config = dict(
    n_head=6,
    activation='swiglu',
    norm_eps=1e-05,
    attn_scale=0.125,
    init_std_o=0.00695,
    lr=0.00285,
    schedule='wsd',
    decay_shape='linear',
    final_lr_fraction=0.0,
    seq_len=512,
    steps=5568,
)
Each number is 500 + 25 x the weight over its row's rms, rounded and kept within 0 to 999. Layers, rows and columns count from 0. Numbers have three digits each. The size before them is the row's rms in percent of the matrix's.

# o: layer 4 attention output (transposed), 384x256, rms 0.104, rows 257-319,321-383, columns 64-127
# v: layer 4 attention value, 192x256, rms 0.0772, rows 130-191, columns 64-127
# gate: layer 4 MLP gate, 704x256, rms 0.114, rows 0-3, columns 64-127
# up: layer 4 MLP up, 704x256, rms 0.108, rows 0-3, columns 64-127
# down: layer 4 MLP down (transposed), 704x256, rms 0.103, rows 0-3, columns 64-127
o257 102:504481494480535494518484483539559506491485510510510506500507496499472526522467507443524469517475521452483516503491503494513515513542474520494499504469463468463488539474470471442514495490525503
o321 101:490547479518479476524513442476536507510523504502537496465502476541509486528504475480483523491492526457498446509471505482514474506497546503521465452514482505529450544468512538491481495491537520
v130 096:524480475542493559487475479512462466509515519527501531525547511513543483517508472486461532447518492512459515483527529542437492502495496494506476515444526458490494466504542471506493488483517475
o258 102:485431503487485529541520526488524508511495525537529479498506493530500511504522491515523474513462489501539512490490507465494512525552514454515508507466497469473540549526465508501518546464479478
o322 093:514460516499538471502523496482542476481490530506448538485479445529469493531511477492529469510476503481492530545474433524516525471492495530486484472525495515517501481517499506479513503514508542
v131 086:483483492518486498506514460485497524511453483466478478478542506526443459498507508516488520505486484501496509449503527464462505481506457559504504500465554535495493485528505513516506511524512574
o259 094:493462491509532544476460508511485481528527456527479460496464502501488475492510496461532438525515549491499499483535537526501495490540541496463523490526426531472511486486460541531473501521490451
o323 084:488495527458528557493483499488547495534486486497535508510489538465504480540488530493508545503523489508476506552477488542550433505465501487479515508466466519532505487516479488534473537517457456
v132 101:506547480502528437483513504451449474493466483501483452494522521451469479516497517520522481561548456489457497492494487513483511507484505471462521441480465526513482504539482515517498478491499449
o260 105:514455518515493468511516457512471511500527459486504503557499534524468507468522428485487517489500542545509483495534467503513507502465517502523518511503480494526525504507518492461504491512487526
o324 101:527504497504473549478495483520509503502515503530475472503514485488505503513461536508500520514517512538500536538506523499494480476520487514487468510488529516506514495498476493508496525533504506
v133 093:548524486497521531520528519488499463485508517525504515492546468470465471507519476518486503500529479508531503509524537458500496533524560488528441534460483461493524510511478480525505498557504500
o261 094:544485498495528513451549501496475474458457493470482447467479505485521479501513491471485531428499516520492471507487485516457491529501500503470519496533510498473512491473483554500462491499512524
o325 094:489487493488493524483543512495498518486474517491450488504493519520492496523515544472538523540486479541492462485511442519511517490510468502461474525499489507520514483482506513476490526495461480
v134 093:470512514508505498448512477527523462545472488508480515508505500510490459499463504488537482493516537505448490529503465522457480522450527493490459557504540461501525510473477467466496454526515493
o262 102:537499499488499502535506459444476532455536534525499526480461520523456517476488505553514478518497501525545511518480523531544558486518501474515520464526505473488500479509475477503505507483501511
o326 096:501465559536498502519512511499520519515471538503485511535515458501506496484469502520476529508483496517523504493482507481519484497508482482499496469507500511518484514486503526492465485496466539
v135 098:501501457525489530513479449521488488531496520454498477526564502481512522523479489476517487493515495502499475524536572523483494518526482493462505494481502513556464483512497511460448476486487542
o263 100:466506479475498484497489521500499476525504465501475478479522538528482466460453496537505544464523502545518488467473491516537497513467489544560471510530483485520534503499515453512538496521517441
o327 098:523467483471505502503517513520495463501490506486511478528547524549518492491492495476508491518509452472442521448535447514520531515504494468523488495478520458517507492477528493549496543511513462
v136 094:558488498520557502534513535497507552486498488517501499520514530522431500458496505506502550485499458480503494492492552512512515512497498481522487468469527497485514500558504524482519468499538533
o264 095:484457477504516471468477525539465486502488485481491563489511528518478458498470472486470470495506527556493493531507491543495528485498517529476510481493508505484534539474527535502528506498525457
o328 098:495504503471481500473523490509485531476489491453497511458532478498479482527515513541537485569506545474464454525531457531481487516471507514485521493480482483537510479476481464482465563458499509
v137 093:473427481516506519505506521496523508533499500522483483480466464535488486554484522488492519466496493528570507490468508509515495548476517521499484502515529500451491498479513461493509468494461495
o265 096:519535500522511521475522488532507509519481526511491468500483483503495494531488533492479501510455460485523459520490552520455474445529523516538511504478547501531491477522470551497520499514515501
o329 096:470477518501526475513466495508468493512555517494539484463540507508495521472549453505491497516473585465482523492496474515467489501497500513518480500483439549469508527430486478476463500514480485
v138 097:462490469510500481528495494508496487482470484502484519533557498515488465525497493507519465538557512534483468536534492520466516479483515509473492513498438528498417512496475538494523493495457544
o266 102:470504471493498510528537469501492494508490520479534473530493497521469535520555473461506485535473444506499569454524502513497498515493509455512518481505488464510534520483526514560519525495516486
o330 096:483510471568504484463504453468542512492520510514451507498461505521474508516507499494493490516485493502481540439505544465510543465480497518514492494518454505512514491488517471497517515512471509
v139 098:531478504525518453470504547486467533493476535500494503507473517434524494504501498522528541522502468491510502507500524512558491494518509481456495496489493493518530501487510517456526478516510497
o267 092:484477523509497478520532506503523495532494481495511509517476487515519516494487480454516538509532507517508458510502504456499506509488551515570532539518522514515508526517477523486476533474499533
o331 102:511515527493531509511527493495519454513487497495500524476528497502506479515508462492482469479478518494476467481517525461470536512517471552493496515503517526485439504477486485514457503489463527
v140 099:528531467564506541524529487470515521532495488450494557489496475502517542512527478466503501514531510511538488475470534476499534468508524524528507495482503475518516493535532483523492508478450494
o268 103:488520524512484524492466527517538484487479508526509449569529500456539488516486496499529499506472537449504497476533527514433509508494478493479558519486454493503447481470484512502506490506535486
o332 100:512506478498501508495480486477483486452475506493513512492498516484487488444519479504556501492494467512520469474518507550471451454467529509528492472527504455465552540516501474486520476503483500
v141 090:449542481463452499562516462504492501508491531504490476530550494485534503473492488460529511464516512488493496467528498478493509515534453494490524481520453522495476490485522533465480505500480485
o269 094:518476511482531501483520485494499467508521469512453489492468494513507467528486536544469489556497468503530515519456501458471479505480497494502491497518504497490485532549529501521507538450441515
o333 094:520521469556527513525485491488485487509482496513505484508531499508484496541508540475492514485512478511494505547498537503485496486471497513500502548487532466506504493512497511500547518583511441
v142 082:530534492499490522487539499458489529496508534508483466516502497559491471547526477480470529458461506481480483525480503509538556463502509541505548472462509520472477506519487513484479530483508494
o270 087:491481487529516476481519508500517491504506477530460570488485530476563492481470534502514494516482485525508500509546487483451444487520467553440500531507457512509530465486539496521469458494508484
o334 089:521519466513487554498478524497506514484519486480481480475545494523514523458482509539466496532502481512511490475533460465477476490452516518504488481506493484505515500490520493500487484503510503
v143 097:529484518509536508507563521536550463526520501494518529481601490544482464472459522491490498526524486478481521520522437546522503488474496490487460526508509483483514471483475559500475519525510486
o271 096:504523527520522510512488497433481479456521558503500510447493518477505484518511521521471515491494487496493488499522487514461526461494449468525491509484507487518516528506544487498504490520488473
o335 101:461435502495487494505495538519497483465489506484484529508510458497498532430508498524469551510472512513536481481470492543506460524492521486483498468515498494498510489526481554488506505503452482
v144 089:474468530499497528470512530458505533497537479521473498439465532501464506502517464477532480482511522509527475495484489466499520451517521511489500480468487533514567477504486499486479538511507478
o272 092:515531516530455485495537570485506518489504514495522495527457456488530526513495472480492480540521465489458507495555514501465508494496480483475549532540483487500475502504530500488489490472525494
o336 095:523532508494537534494507475539500481496476474455492536494514517503524507495522472489488509475494503486511540505530502482468522520467523513547522496507563496484502492532533533491448459505456517
v145 095:528539491530504487529435446523465533475479500455511507501494469498501491532469498495505531513496523509468522505527450482510534485485478496479487527510506526497467505524515521556493489497521529
o273 094:483514463487509521515493463507479469487488533476498560496533507475516549447503467494491525497502449501513498457508519505481473510487531512484512468466498495487502536486503452507501428490449480
o337 098:480493456496518549504482575514517509520498523517484510503480516519504494461450533537500490505490462496481481508494513451514459516461479488492528472449511507488511506494452535498510538491517484
v146 095:480520507471509482529502496540498555497497510520479468538499489485531489507516485506496553464499457495506488461555528500507463491506468491499529461537480466480462530475478495518499534478540460
o274 099:534534470519496531503450541518485497480528469530485514453527551484499513508500512518504503514524496496536514448483444469543529509498465552526505536493519513506543488484520504527493471514510508
o338 090:533485454505516521508518529481488463508496492493533454505482517505498528491493460482487472541517518517468511527537545524473535483523476487460503472479544498531523478532539485524532500486510489
v147 090:531483521488510459501519518470524492479441495499518547515503536488445486459525492507498530488428523502474557483488497479480492480529484503534499496498517494504522522534524476568501483524469507
o275 097:484497487501514517498511494481495509494528520475540484518542495454564493485484505499481454470485463504542458473516532495469515507533510483473491503488524502529485468534504494438529499530516506
o339 094:485487487455518530511494518519481475484440514469470486487447525482486496507487508498538526520496520531508489513478498439509501508470506514497491490547492507448488510508486540470472542497491498
v148 096:494526515513494541502510524475469501528496509490490514528518544540516470516522495499493485517497490506586535521513499522515493480497475541500502556522503547482521500512470497495534429494543504
o276 096:502459528485530509498524457536487492482467505474534534478444459477469487512535492510524483515506529478476496504474497535465462509487537486518452501498507444484493471543495495530500501466500492
o340 093:454505543473470456504572482513491527455470476473526496491505500521499510493516530491509517485517525474455462449511452503489472521492529503508471551523467506493488504512490486473483523501472522
v149 101:492484535516466484473501561490490528536547550506493471533545510502571541524507528493499526458521507521522487468510509434505540462485502513510500516478505493467495511513448512511476481487498502
o277 103:498451503483504532494476468482498457450461472523497534442493544502499461515476497530527514509496508493537483492489454504456507496497473486515497487474432483488526456497523505482468483529493505
o341 095:504527477525520489549515555546487548488470475511504497486478501506469507520523475489478520487541472546485520502539501464486472512506478511497527511502514492521520435507535491477502493538499466
v150 098:496476474479512480529496488493522490456515487489519505458506514512550506514485494511511473530500472488525483497485539459544509512504473548450481507463525502487541514520466475465558498554517505
o278 103:501567537493472497529516493488521507482487496481484462517530534465464471488449460488544473481480469500454497498573462475493534518472443467511532492546486492497499512480513484536489513501500504
o342 093:448488504504484530455510446527523508501484501533504474538480506480533505487518470462521498540528474489474510523486524540534464479530509457549498462526485491515504513509528494502496455495469466
v151 098:497490473481475483484511452482461515505481475507491504504484468516508504551485522497491461451549504473529484458492563513537494500511511469496547514498502519521474489517456498460490488497553483
o279 104:483515505513534499522476480538545549483509526515487513540531548516488509469509480541473528544485481521489509502462516510462504482482482525502510496519518520499560507477474494493536483467471494
o343 093:506482513515540516536467524492474539509486487535534489504514497504499469495528494499489475472509468487445549498519479491490542528507493460478500488482504505489468485488500541498502515518475434
v152 101:474492476515476539536483517516562486495504531497490543499523518491503485487469491505478476462528474514531506463530488532477510479495485520502507480484490488528480507488471483587513460516517528
o280 098:455535465491495459507544468511506522498455468492496484451501495502535494510496509478532521489498478477502502469460507541491466531501533484496482485471499501503510463528505572520554538475512489
o344 098:492514484522497483530497532507499504498479480499504482506484489498495517515474520523541468493497484504462532450458446474504545525518482476502508547536503475520518484559496536463519523504519499
v153 096:543544501510475505477465498493486483543508505490500479497484484527535495537520499487478469457439528530495527541492513525504508488471537483510502531523508498468527460513475538496454498533474514
o281 102:508469500505484499476571480462498522465493521468516481511471482515465524507484495528499487492513457480470486507494526474490521506471526480527505504511506452486536562513472501471507519456461482
o345 096:504479508468512481501490523528453553492455512550488544504502506492467462499481492517511467491508445518499502516495486502489493500479513527529500492503491483494497501443447531493505481535511518
v154 088:478498488508513518507411473524513475543499458510490483466509509532550514531526494432524523535497516521539485502460474499519520544523478485484510514528527538487518499508493466536508454523481487
o282 093:487513501499499520504523498529474494536471520487474449471474509454494509531450545503477507493509461509511524501489558482490477437511535528525464497530517481557463470498483467492513499519500490
o346 092:485475510472484470537498513503496506490481483492555525519514526498509462515542518555525518518449528497522516485478501547448499493469506473501474503455482501464498514500495484490470496543501459
v155 105:424541489478474471520476504535512511499544453496513504510496465486524510479501495506515500480500507499522515476505548501482449512481532520479513527520525532485481501532484508495491493531438548
o283 102:553486522516476514477539491489513516523477484508506472507507506493488524503507510557516505528484452494530521529500499483545487531542504472539485499495505464493520537482467488495496516486551452
o347 100:492508484538493492478478468469520492502497476510482482486485522520466498533482506478493473464518495491480539520469514490501503498553511502496502485510484506482481488461515493482484506500473470
v156 097:495504481514491533493491509527529519521526474528498523510475514488497534445492504497501493482507487473500528484516458439501488551511541499530470464488499495518550487504499489515523497465510561
o284 098:492476502467502460443521500514504472493478507465496503498473500512523502499501527516469496497523526522479506497475510527525455460500558531494460454440512498484460434522477535488510544531479484
o348 097:520530534520518445530529525465494530460452490494491516489549524493491467548460524514511501469509494498515485522484490534532509517518500518483530535500522460474510488487503471453502501515483483
v157 096:494479446520520468525489534513483480463461488485512520490500493480516538513501486503492517551491503539497523523514487466497543468517505487530501531473476488532481492509551536489511510468545487
o285 103:523544513476516489563486469474513496471495533476516524520518495462497443519531473460520482519519525457464501488488464496455493578476489499455496529507467495496487449500519453508498490504438475
o349 095:529491508511447528479510508505518486497504501489540506481506467511531484476528447535491471497479470495533443488528509470523463472487495497535493448513507490511518500484521493481513518522509506
v158 094:477493467501500504515530514517493482528521562523497489475492507517483459498527501498522482516518495516496507506504476452506526506498495501440517477519492496492503500490513477448540415555518534
o286 094:477528506453515526528490502509513503504520480454480548504479535482518493506497494486530536502509510512484506527499516454508545517493458508503489508491477530525511508513537498511477504500515496
o350 096:522505487516470522496526434473477534499512494476457485529515465515481530452530483496534514528486497561493469491478500516485462508513531504538482513498482474525514523502546529492497530433453501
v159 096:513544526503479540507484505569522539552485475491506487510511569521508490476497518506511484519441477490519499504510480497470526508457464471475517489473488510483484521454468498483501516492546492
o287 098:517463503501501493489523450436483482489519543497522533477489487477468488480480506505524529457520487518484483552458510512529497482526527547483503520480486525494491494489516461495475482537495472
o351 100:460466505495503497498505514524517481475499498462510482531529457512489537462460490538494514488509520515459537473480499474493482468465523508500529510525517478469505516529458469529482508501514498
v160 095:538524514490506554485476467450532549510475505523505498516535525460483482540491449480499507528503490514504529505509494520510549490487498544505494481560484544467515500493486473543491469533497468
o288 102:458475468520522476511517487533453512484470521502513505489470489514514496499502492455516541492486430501508486449513519514480446474551516451496546536507518469480532497525558504487515503509485529
o352 096:482505472537531500520497527573521496474493529494505545515498511488551501513544484425490523505506504452450514488513486444506479517494472497518529521495501509502507465504525530515473547511493512
v161 093:468480458513509486461515526471475470507518514504492477564514497509503527519489502525488490516478465494533514539496463497498548495488502514474467525518479471438467487492482489499542465535505489
o289 103:508530537486475499552532505486504504514494454506503503469512479523520494513518522475481527509507460523497493454494486498496519516500523444527538496503488520517527527459558502555468515506480462
o353 088:491517515484452504516502439427510521493545506517498516466511512492512444526498513549447508515528466532468486471515497504544459501509522482564503517483474510500517495498546504526463523509524498
v162 097:516474526488519550496527500531500490465487462501491512500484465540504478482513554475490477560491474502488505525469498518499480521506544488486554558506516465573504500503480550507483489447503524
o290 104:499467511522441494452487463536512490488499513504523503553526528476500535515492526515479501450461529474503488479509496510497464471495500536483470450496502484488502509575483506474503489467495503
o354 095:479482478509436458539534479476455511495513498518506505503492478489481491474458504521514490508474470471548458492494476538486453478512488473483448492462521519453533561489507484528552494510530480
v163 096:520513519508491560519462513518472508528520521514522526488510506537460493483512487525505509468517497521486513530468484464526521468488493512497521535465520509488496519499508490596509516497469509
o291 102:494508439538482491475489531498523502480496519490513480494520499499511499516501490482483464464488505464530512473531514478459525512506508491429491492485475485497510519525512555420504487472532537
o355 091:493475491517494465470537493495537520509497507491463529488485465479481511442469501479499486538506485486545519467491449511483465473510489499492457462506497514485568524496506518473495548449494522
v164 101:519513527526490489485491513508527496514453460503514493487504522485499524474520468500506496532479498510498496499479553474493473476479507485473482507501517441472569514498454505443507454511476489
o292 099:521507523510509489478538535487493481455563470499522490546533512507455496529518475487494447500506558503497511510518455538545551491507482522519505520536491516506536510499504498491468487472519495
o356 103:485468549503533485476512456519487502434503490514488464483490457530473496497521476438547508537510468496486530510520529563527536523515504481495474508495560488501523501500505502529489492504487495
v165 097:489488516481498471455484515495527518496528464509513505482469508533487509556509492502499537498460511523503508509495531509550508484508484489481487454496511525515489508501481522492510518466485519
o293 105:497539494529532497469498503497480468509490508540501568490578479460527513491500513516525514504513487539527481478479460527517499522521502551522510502470484528502507466492507480536545494577495483
o357 093:480536458515507519526513528555462487494466468506529489538494517491531498506504469498496478513491483470494491505493511479474475513488528510518538474464503480435505464457470498499505482475484478
v166 100:493525522525525508505488410483546524536461460526499520463550484490425530531495499488505518459518486479530517528496544503527490484553494492527523465450498446478478509527497470530543502478483498
o294 103:539486505502501479483480564504459496520526517538491464527478526544533483486517499542487524472504477510539502486505502467474539541513531443451499517533514531512534470418501541529440484486526511
o358 092:543481532496523544500509495450488517497490527473482507466520482519479535526505493511546509527502464492520538508530448488498466517492506487502482504496531501469502439529506477500440572519454473
v167 092:483495508460493494488514482471502491493499463520506488520493501525542487508506495506469559473490504521532496482473474518496497484542512495526534501502498486515468500480540484461471517474504528
o295 095:514543511527528488490461502485524523519503491512485515480501476504492499514470535527492488468484463493486533482540518467466506501491470515456473499515535481478500484470500507527537505461485525
o359 095:499473521475521515507498519481469466496469494529541552518523537490480473498456503528470482500521491494511519525546505488523440498528466553475474466469526499475496565508494470534500535508572495
v168 100:428504517516487496462488474528525519488477445468490469435496498499505495474506480496505477483486522489520505450509507488495450492512464494515510477554478544500491462480523517494459531462497525
o296 099:527510505540489509515466529522499464500486523518478465526470484525510524523491497528508463517501487488492532469490508474541457465507525499488470486507499503513493503498444524518465509474516469
o360 100:519472511467580486520507487519524525461498463505504514512531533543501470556509499455499479503516538446487550535568542493523514497506493500484551493502517507494476457462464487523502471520483447
v169 085:455475503538527495508524531521501515500526547493490531496456526506549521489564493506518523506509479492457478515492510545502480518543545454551519522531522507477502497523493533492437496476527505
o297 086:530487492503498545510465511517534503451517460490496518501479499481493511505470522515495470544471569462506494512513518455457518505503483514485486524495472497472517509477511470496446484452534479
o361 093:518497494470469493488493509478494483511513471512558455487522473497477494513527473562441467519496476466524511505587518528509493474506499497468494523478524501517496500493495452481471509495538522
v170 101:501486538494481523514505536469474507505499467467501529529529476473453498462512489508526535509482457526493459520538502472507485472513519566513526529501517513478504537480504562492515527510508477
o298 104:523535433485527513473517549546491443500494507470517496455532482535476481494448512480466493457506507471485544505481471483496514520484500564459485468507475501511493500473542505504464506487504507
o362 098:508490480515500540495521507509501495516497531510501465493496531534485535549501479515448498509494495506492483477514505463501515521515509484492480499468503503508533456458493499480497535479502495
v171 101:533518523485476502519518503483456533485475522507517506446503504523529486529526502504508504565472469528448468483489518509500498508470536453484534491523500506529511505480503485480497523513509461
o299 104:493472500521500503486536502537503450489476501491467498499519499489438523474474509457517484506470567526530487505528494457483494490507518566529483534466514461503513504511523465491501478508516548
o363 098:473540451535521475544467496523492501494500525536504435502523491520479495484502482473469515524501513478477514511482516520504510487488504557431463527515499491524498529522468489501470477483510528
v172 090:435504529527527489498494459459492467491526500502493493484531485496480496505532510533490484496492537500488540482516480557538533456511518450510491466476493548540522500524514461518520527483498499
o300 097:546427517517542473508506488492499528486497506485555493541501474465519495485515493502543491526498512519516478505484506519520509544491514488477472536507470470531526505484488532494535485482522515
o364 089:536555523477442491474496524537495506515533489521488514481525510490506499490505516523533503495521521514539525553509444468497500501484500497504481497489505511504480502517434511495507516526499498
v173 098:493459500533495491508464517460502504489483469484501505515506482563496505495465488504489475506484488512529514490513542520457499503445503483523461507501494535462480522521470499509460525473466459
o301 099:479524517487504478513522463489575497461505519470500506510489493494516503514492520486485503495445517473529492526487481492495455456511501489447513495473501477478505540446521489497485509507540540
o365 101:488520506519510493481457496534518475451533486554509519499496511474511509469516478482489491514495478473473512492545475487535513484512503471468552544512476562460515492484516493491527486528524477
v174 097:468483445515513494512521530484543503503474480498483500474495520518497523496520541472499495544537477495493506521466447499492542487541474513512510533501513461506487525530529528487482470526527478
o302 094:526509517462546491530502470491475517525508549497486516525504508457495506492503480500490518464474522502472507496522509515499510508468499481506531513500472464486527488495517483479510457486495481
o366 101:524500492509480507489514442462478501481469462514524466506493490514498491506494528529489531467500461493485521451480511498479477494505477494548480483488464499465526503477533500498490508476493523
v175 096:479527483484506504514507475499525485494568503500505510519495522568516498505511479505478468497514505491492477497486571496512483508527458516512488480482503536497516506518466506498539540493470464
o303 095:528485513506548569472464557487475496491535491535510507509548456487519519514492544539523474533468500532524525505509443504469504555510494480510512517506505492501509492502511526521490468507487554
o367 099:481537502505510516470496516508524489517486512553473455530435499483486479514471510499503503477519464468493531500476513527475515473494500473498535518506506493506503480555466475479526483512498514
v176 103:487527504519513469487490548510485501525480466473486504472485499442502553488491485504488512448456462488499464511523560504517551485485528474503546509498501486522540497515489560490508500511519508
o304 114:505447512489470494539533432497504509468505518547503536490517494511493451499440484494509509551516523520501544527491446542528467493518492525515498501511447495525508472496497466490487511530478469
o368 095:527508492515528514464477534510472499490470505491501521509459495503501491530468493523514496506476497493458464502500499462489493514536465500517502476527506483464463548472493487514471512502513543
v177 093:468471545499514558477496584498508453477464550503523514484504510505489518464513518533494509460506502492521467452491494525500458535486499528487496517500553444526506523513504465532513509497471483
o305 100:540480497509486490477485506502520564511505481500520481481491511514491479520503472479520479476498463509512475526541508482506534518508478473533512464496464512508487469513496552498519494491523518
o369 095:474500543462452445472536413495500499489494493470506492503468490487460535496513467477506491489519523524495488503490494492442503490512521528539489480491492497510492481487478479464462474492528535
v178 097:497429523491540468502484500492514471481517519510491522509455521457520516520520518496510519568500504522477467451514527464521506494459492511486521476492552514479536494452514509549511495471506524
o306 097:486528457487488497507464541532458475525478488527536503492525482445551533471511477475538519519525536498503509492501493490521484506522498518512499533500425513505503475526503463469476491565509483
o370 094:511524470478509547525517528487511489504515480484500497466510512502565493511511454465501500487475498506517533492513521477524544528503498531480523501510541536516481460532526547485470471483508472
v179 099:532483504528498487471521454489506538494530548512506535484489450449490465530514485501505502529547553526512502505474505485501495476554512517536494498473478480499499493536512490490510507550475484
o307 106:530497481507515502495460530531506529469470469527480475563482496519526498492496477468519500502502461450484459483546520485433531538499512446510579537539468476477518520464525540516461492439485547
o371 087:519533481513546526493492461480530496489524531525483526519536513509526491516533508482498500504526448518491492487509464511460486489507497506502514498489536532501522497517541482510449516502509526
v180 087:469504492503507446494491465464480482468532551513469503460520467521543511563507507494502483474516490494466491487535460470462516499503500519521513484491492512492493493473539476475522501510419447
o308 097:506487522489509520556477564517530478527517498492519467561506504483517541504522535478546516559483508465493534482543487443487503540505498472501527545500455474538472500506500465514451493495507521
o372 084:540492486503514557515504471466540485539526515530486523472476518525496502482509503485503523505473465460523514512482538536504533467530530459509472499496520487505516524520521470482523490521509499
v181 105:496488503541524505464473507544518463495473502466500515484546539477507559492561476504491503544538504497508514513469469486511507497493533514501537511522483577510525534514522478466489528528505488
o309 106:501490518463454508520516541467465499469519514518510447516474502473467446539494460523492474496488560488492525503526503541454498521493498481499478540512503471518514483428470468506503485492508488
o373 107:511467495463494483479518515503476521439485490489477515483489505565496490520535472518524497529504496536512514492490513477524499502472486497510454498541520465503504516486488511517504475505472526
v182 095:562523490514492494438506511463494509512496531510506491497478531418487505508519513499496477481549509501519518467472499527547521458523500518565500506486540486514500494485516529500526476465512515
o310 097:485493521494518486490474513541466502515495432503532513502457479562527499531530491489513507513491508494480480516538488431450506473494485458520480516519484467481477528526495529469496510468489512
o374 096:480502513505512508498539528508532511467472472527503490493497510513454461494487479517468509462536499511486492485547473491478473541508480531464511482534520516485494530557511489511461535517515517
v183 098:514517501483499457481495506497511511499474571437498473498474486499583567535486494480473524493497497495531479488494525505508502509490473509504458509463533493529502471480465497467484512484488501
o311 102:479501522489449481550498505499532508502456481569495509511497490497468484489516533547472473509495551524507540520515473454474480500491505468540519536514506501519492527503492457510530558543505486
o375 104:505455490504538484472481523494487495454473466522473562475466525537519469520524521484460498507482460499514514489512492511486550471495485471531512480526500500478510462524529501468528439504480480
v184 099:496515487491503512523447534516520505556487493514492537489499485512489504529453508501493549522441500509493505505467483489565486492512572477490496460477522492481515498537512491511468462529502532
o312 105:491498492516565497478496482470469485503510508515486515442529518521467467471509523497504500482525489523528505517488517536517545494505524521497475489486529466490505507535490533490572498505477514
o376 096:515505532509485493493473515460453500510491525482519497495529501493482517550473500542498507485497530503484477510461501511512451514497490548494504502472479473501445460500442497482497555490473517
v185 090:537503517503492479513503493492455480497511496466520482542515506520501453496501472520484534472541521523486475493480500479495522439506478511493506492491482509508513530444493538521532497504514531
o313 096:456507478523467516515498498538528524493487471502503514485544515510484492467492479453497478515537526501537519469497505519465512520448486475458528486480498523512506461563517520503484490464461533
o377 087:484488472517465529541484518536498543519526508508488504488493441422497565449489476493496497483509522517489513509473519491468462528503522503497483534519502455528553534501498499520536509491478474
v186 095:477477514480526551503517494474515483510510485498500476451449496461516518522482513505507464529504503479487518488539496460506488488516438483486505505477510508541481512510506450534554471491538464
o314 102:504519502505494487463477533518491478547513512519497466474414500506550504522514505470468477529488499488485494488484564459469482487456485475456491482508462474503480520528485563492502545508480535
o378 091:461516479464465477513474437473509445494534491519524482518553479474509471491541461489493517485488492507535486565463485511466513508460558506500514448490508535536494482529499511511473448507513533
v187 097:545481495461471487510483546485466477497478529491498487454513530543522515503471512461513481470491523480511495509471483471520499511520496531495500493493503482466480499470499465486527476487519523
o315 095:487525527471461454545474485522514483508475490478522479505541527515474461457485467458461515462506483504473542507475484507464506474494483508447473481468474500570486510515536504507482519547497507
o379 105:488461525493526499492520463513485526484539480492496496496500476485532516492513498485515522548548504543488526471513486492516520470497499480518490496493513479531558455563527509498502506508513443
v188 093:476466512508499503453517469495467516497513489481507493524512489501524487499491477484488519481527497487500482472539498449512482521527500490461561502536512497506486519533479509518546499496516532
o316 099:456543501544517493487467516532548537505436494492487506495531520475548506486460492508523521515510462514514479476490521496515483496492483545499500501512497527496529473477517475485507496506484506
o380 096:500487494492518508541489515478488464515490501483503476479515514478544500452521494528490447542543497518502552495490482512474504549496482534492517515476521537493501471549516512499486554430498468
v189 093:507486498502502525470527522477513488495535558489495555487490498524493438476505491522492462491501544542480476512475466487509519492498498488485518534550522533523476510506494474500433487477505530
o317 100:435462476503491503477517501489516514488523452536508498483510509503507536523517490477520458514459502467485464443528516488455511483471488524502507475477471498445495523576470528501513530453511490
o381 090:518539494491456483486516467528481515478497500534487512513516491496463491541502490499483532474516511521487484527502534515454485463484517538489469507532481503523523488442467479482522445501483501
v190 094:484450519543499528481453492573530499538512497489494525501548527470507469489505532506499502463468512497443536514518487527490513480511537520462540518519495508492506491473518449507484491513535496
o318 096:557475524553502495535555502452504459503528469499511481520474543508494517488522489518500491513505483468532501469541526488570526469526485519447492481517487531524516541511454509436469497505504480
o382 100:518493553466493486509504441446554489494479513460458519507541479476497519531487487497525529521467511498557525532533485521521489512528493501524471434481563499505490535457509486517456487520484541
v191 099:525501506503498491464505501440532536488493454528499517473523488448448496455507506498509487447498474527518493508503478483479532473537471492490499522491505474484502509527505515508514465493561517
o319 093:516521448493533504508478494536466497465495543462536561477467487532518489500461475494461510479522520530499536496491516486473515469475504491423489468517537472501517468492528527486502499515490520
o383 103:532497503510491523493527529534535528508502537478479516509506516521470501538523493560514491558474552535504481500534463444487500495486490517491477475463537536504514506488508484495496560464507481
gate0 101:485487484459494480526511508526485464483536475539475514497498480474520492482508495498549493514503519491455496490519517502493517482531496518483514519515490498528490480520502525449520502510532483
up0 109:503512511453506442501493502544466502461539505510516541473482484501546509499504522493523512475516520519470426498505500534505459495514485524518465504485457460506520485484477541455515489520492437
down0 104:506528508502522511483484480510533513533530503505527497475502547498522469499474536477515457475555515495541459537478505512490446500478489501498473489478483478509555479454475504517490521531479473
gate1 109:504442519475486512484496509539464535504490502512500506465481536474503495500507528480503485466493515495488521471487571502513528496482521522534475510503511493491495451492448494456522471505461481
up1 106:506498504495468537502465515468476519528482498528491484523507483511479487471527496485485528487432478521499473499507524543537516503499537488469514511464507499493457501489527510512473481545551490
down1 106:530450511450508534460506517506524489437522530493441499455476522479548463497482497486475461470499509507494545476517523498512509493528481474481454496491494492505507515514485455498523532481529484
gate2 098:498497498509543439511457508518515579527419490540518450503547469540540483450488501532535515542490470500520491478501503526459536477504490473505510497486504529486503472493489497483479521495503486
up2 101:519490486495505491478520475497511475536488502505497488515496486446508508505523525490479521475500514506449491498493505498475501518535532540447483495497500523486478490507508509452500460499507560
down2 099:499495461509508466517472530480473504485482508475508509504491508512518509513482501511473487535505498480548522532491553533478544509495483452494495502446499497468516489494536495513487518515494482
gate3 093:488492494480483509498500492494446562502493525491479515482509479462470505477475462487512544533499519475502509516489507497488502489518555491510515501534550485523462500503451520507514507521507520
up3 087:462505528514513512505439492556461505478472517533467484482497509511488496487499499505523487526490529518512482517524520517489475517477471497487485502537488452484500495463499549528491446522512472
down3 088:530516472499480566516514545497484503498511546471504510496470478475496521522487490530462511510524461502500506513474507516511468480484515484508524500495483519505483477457484477502515467508544506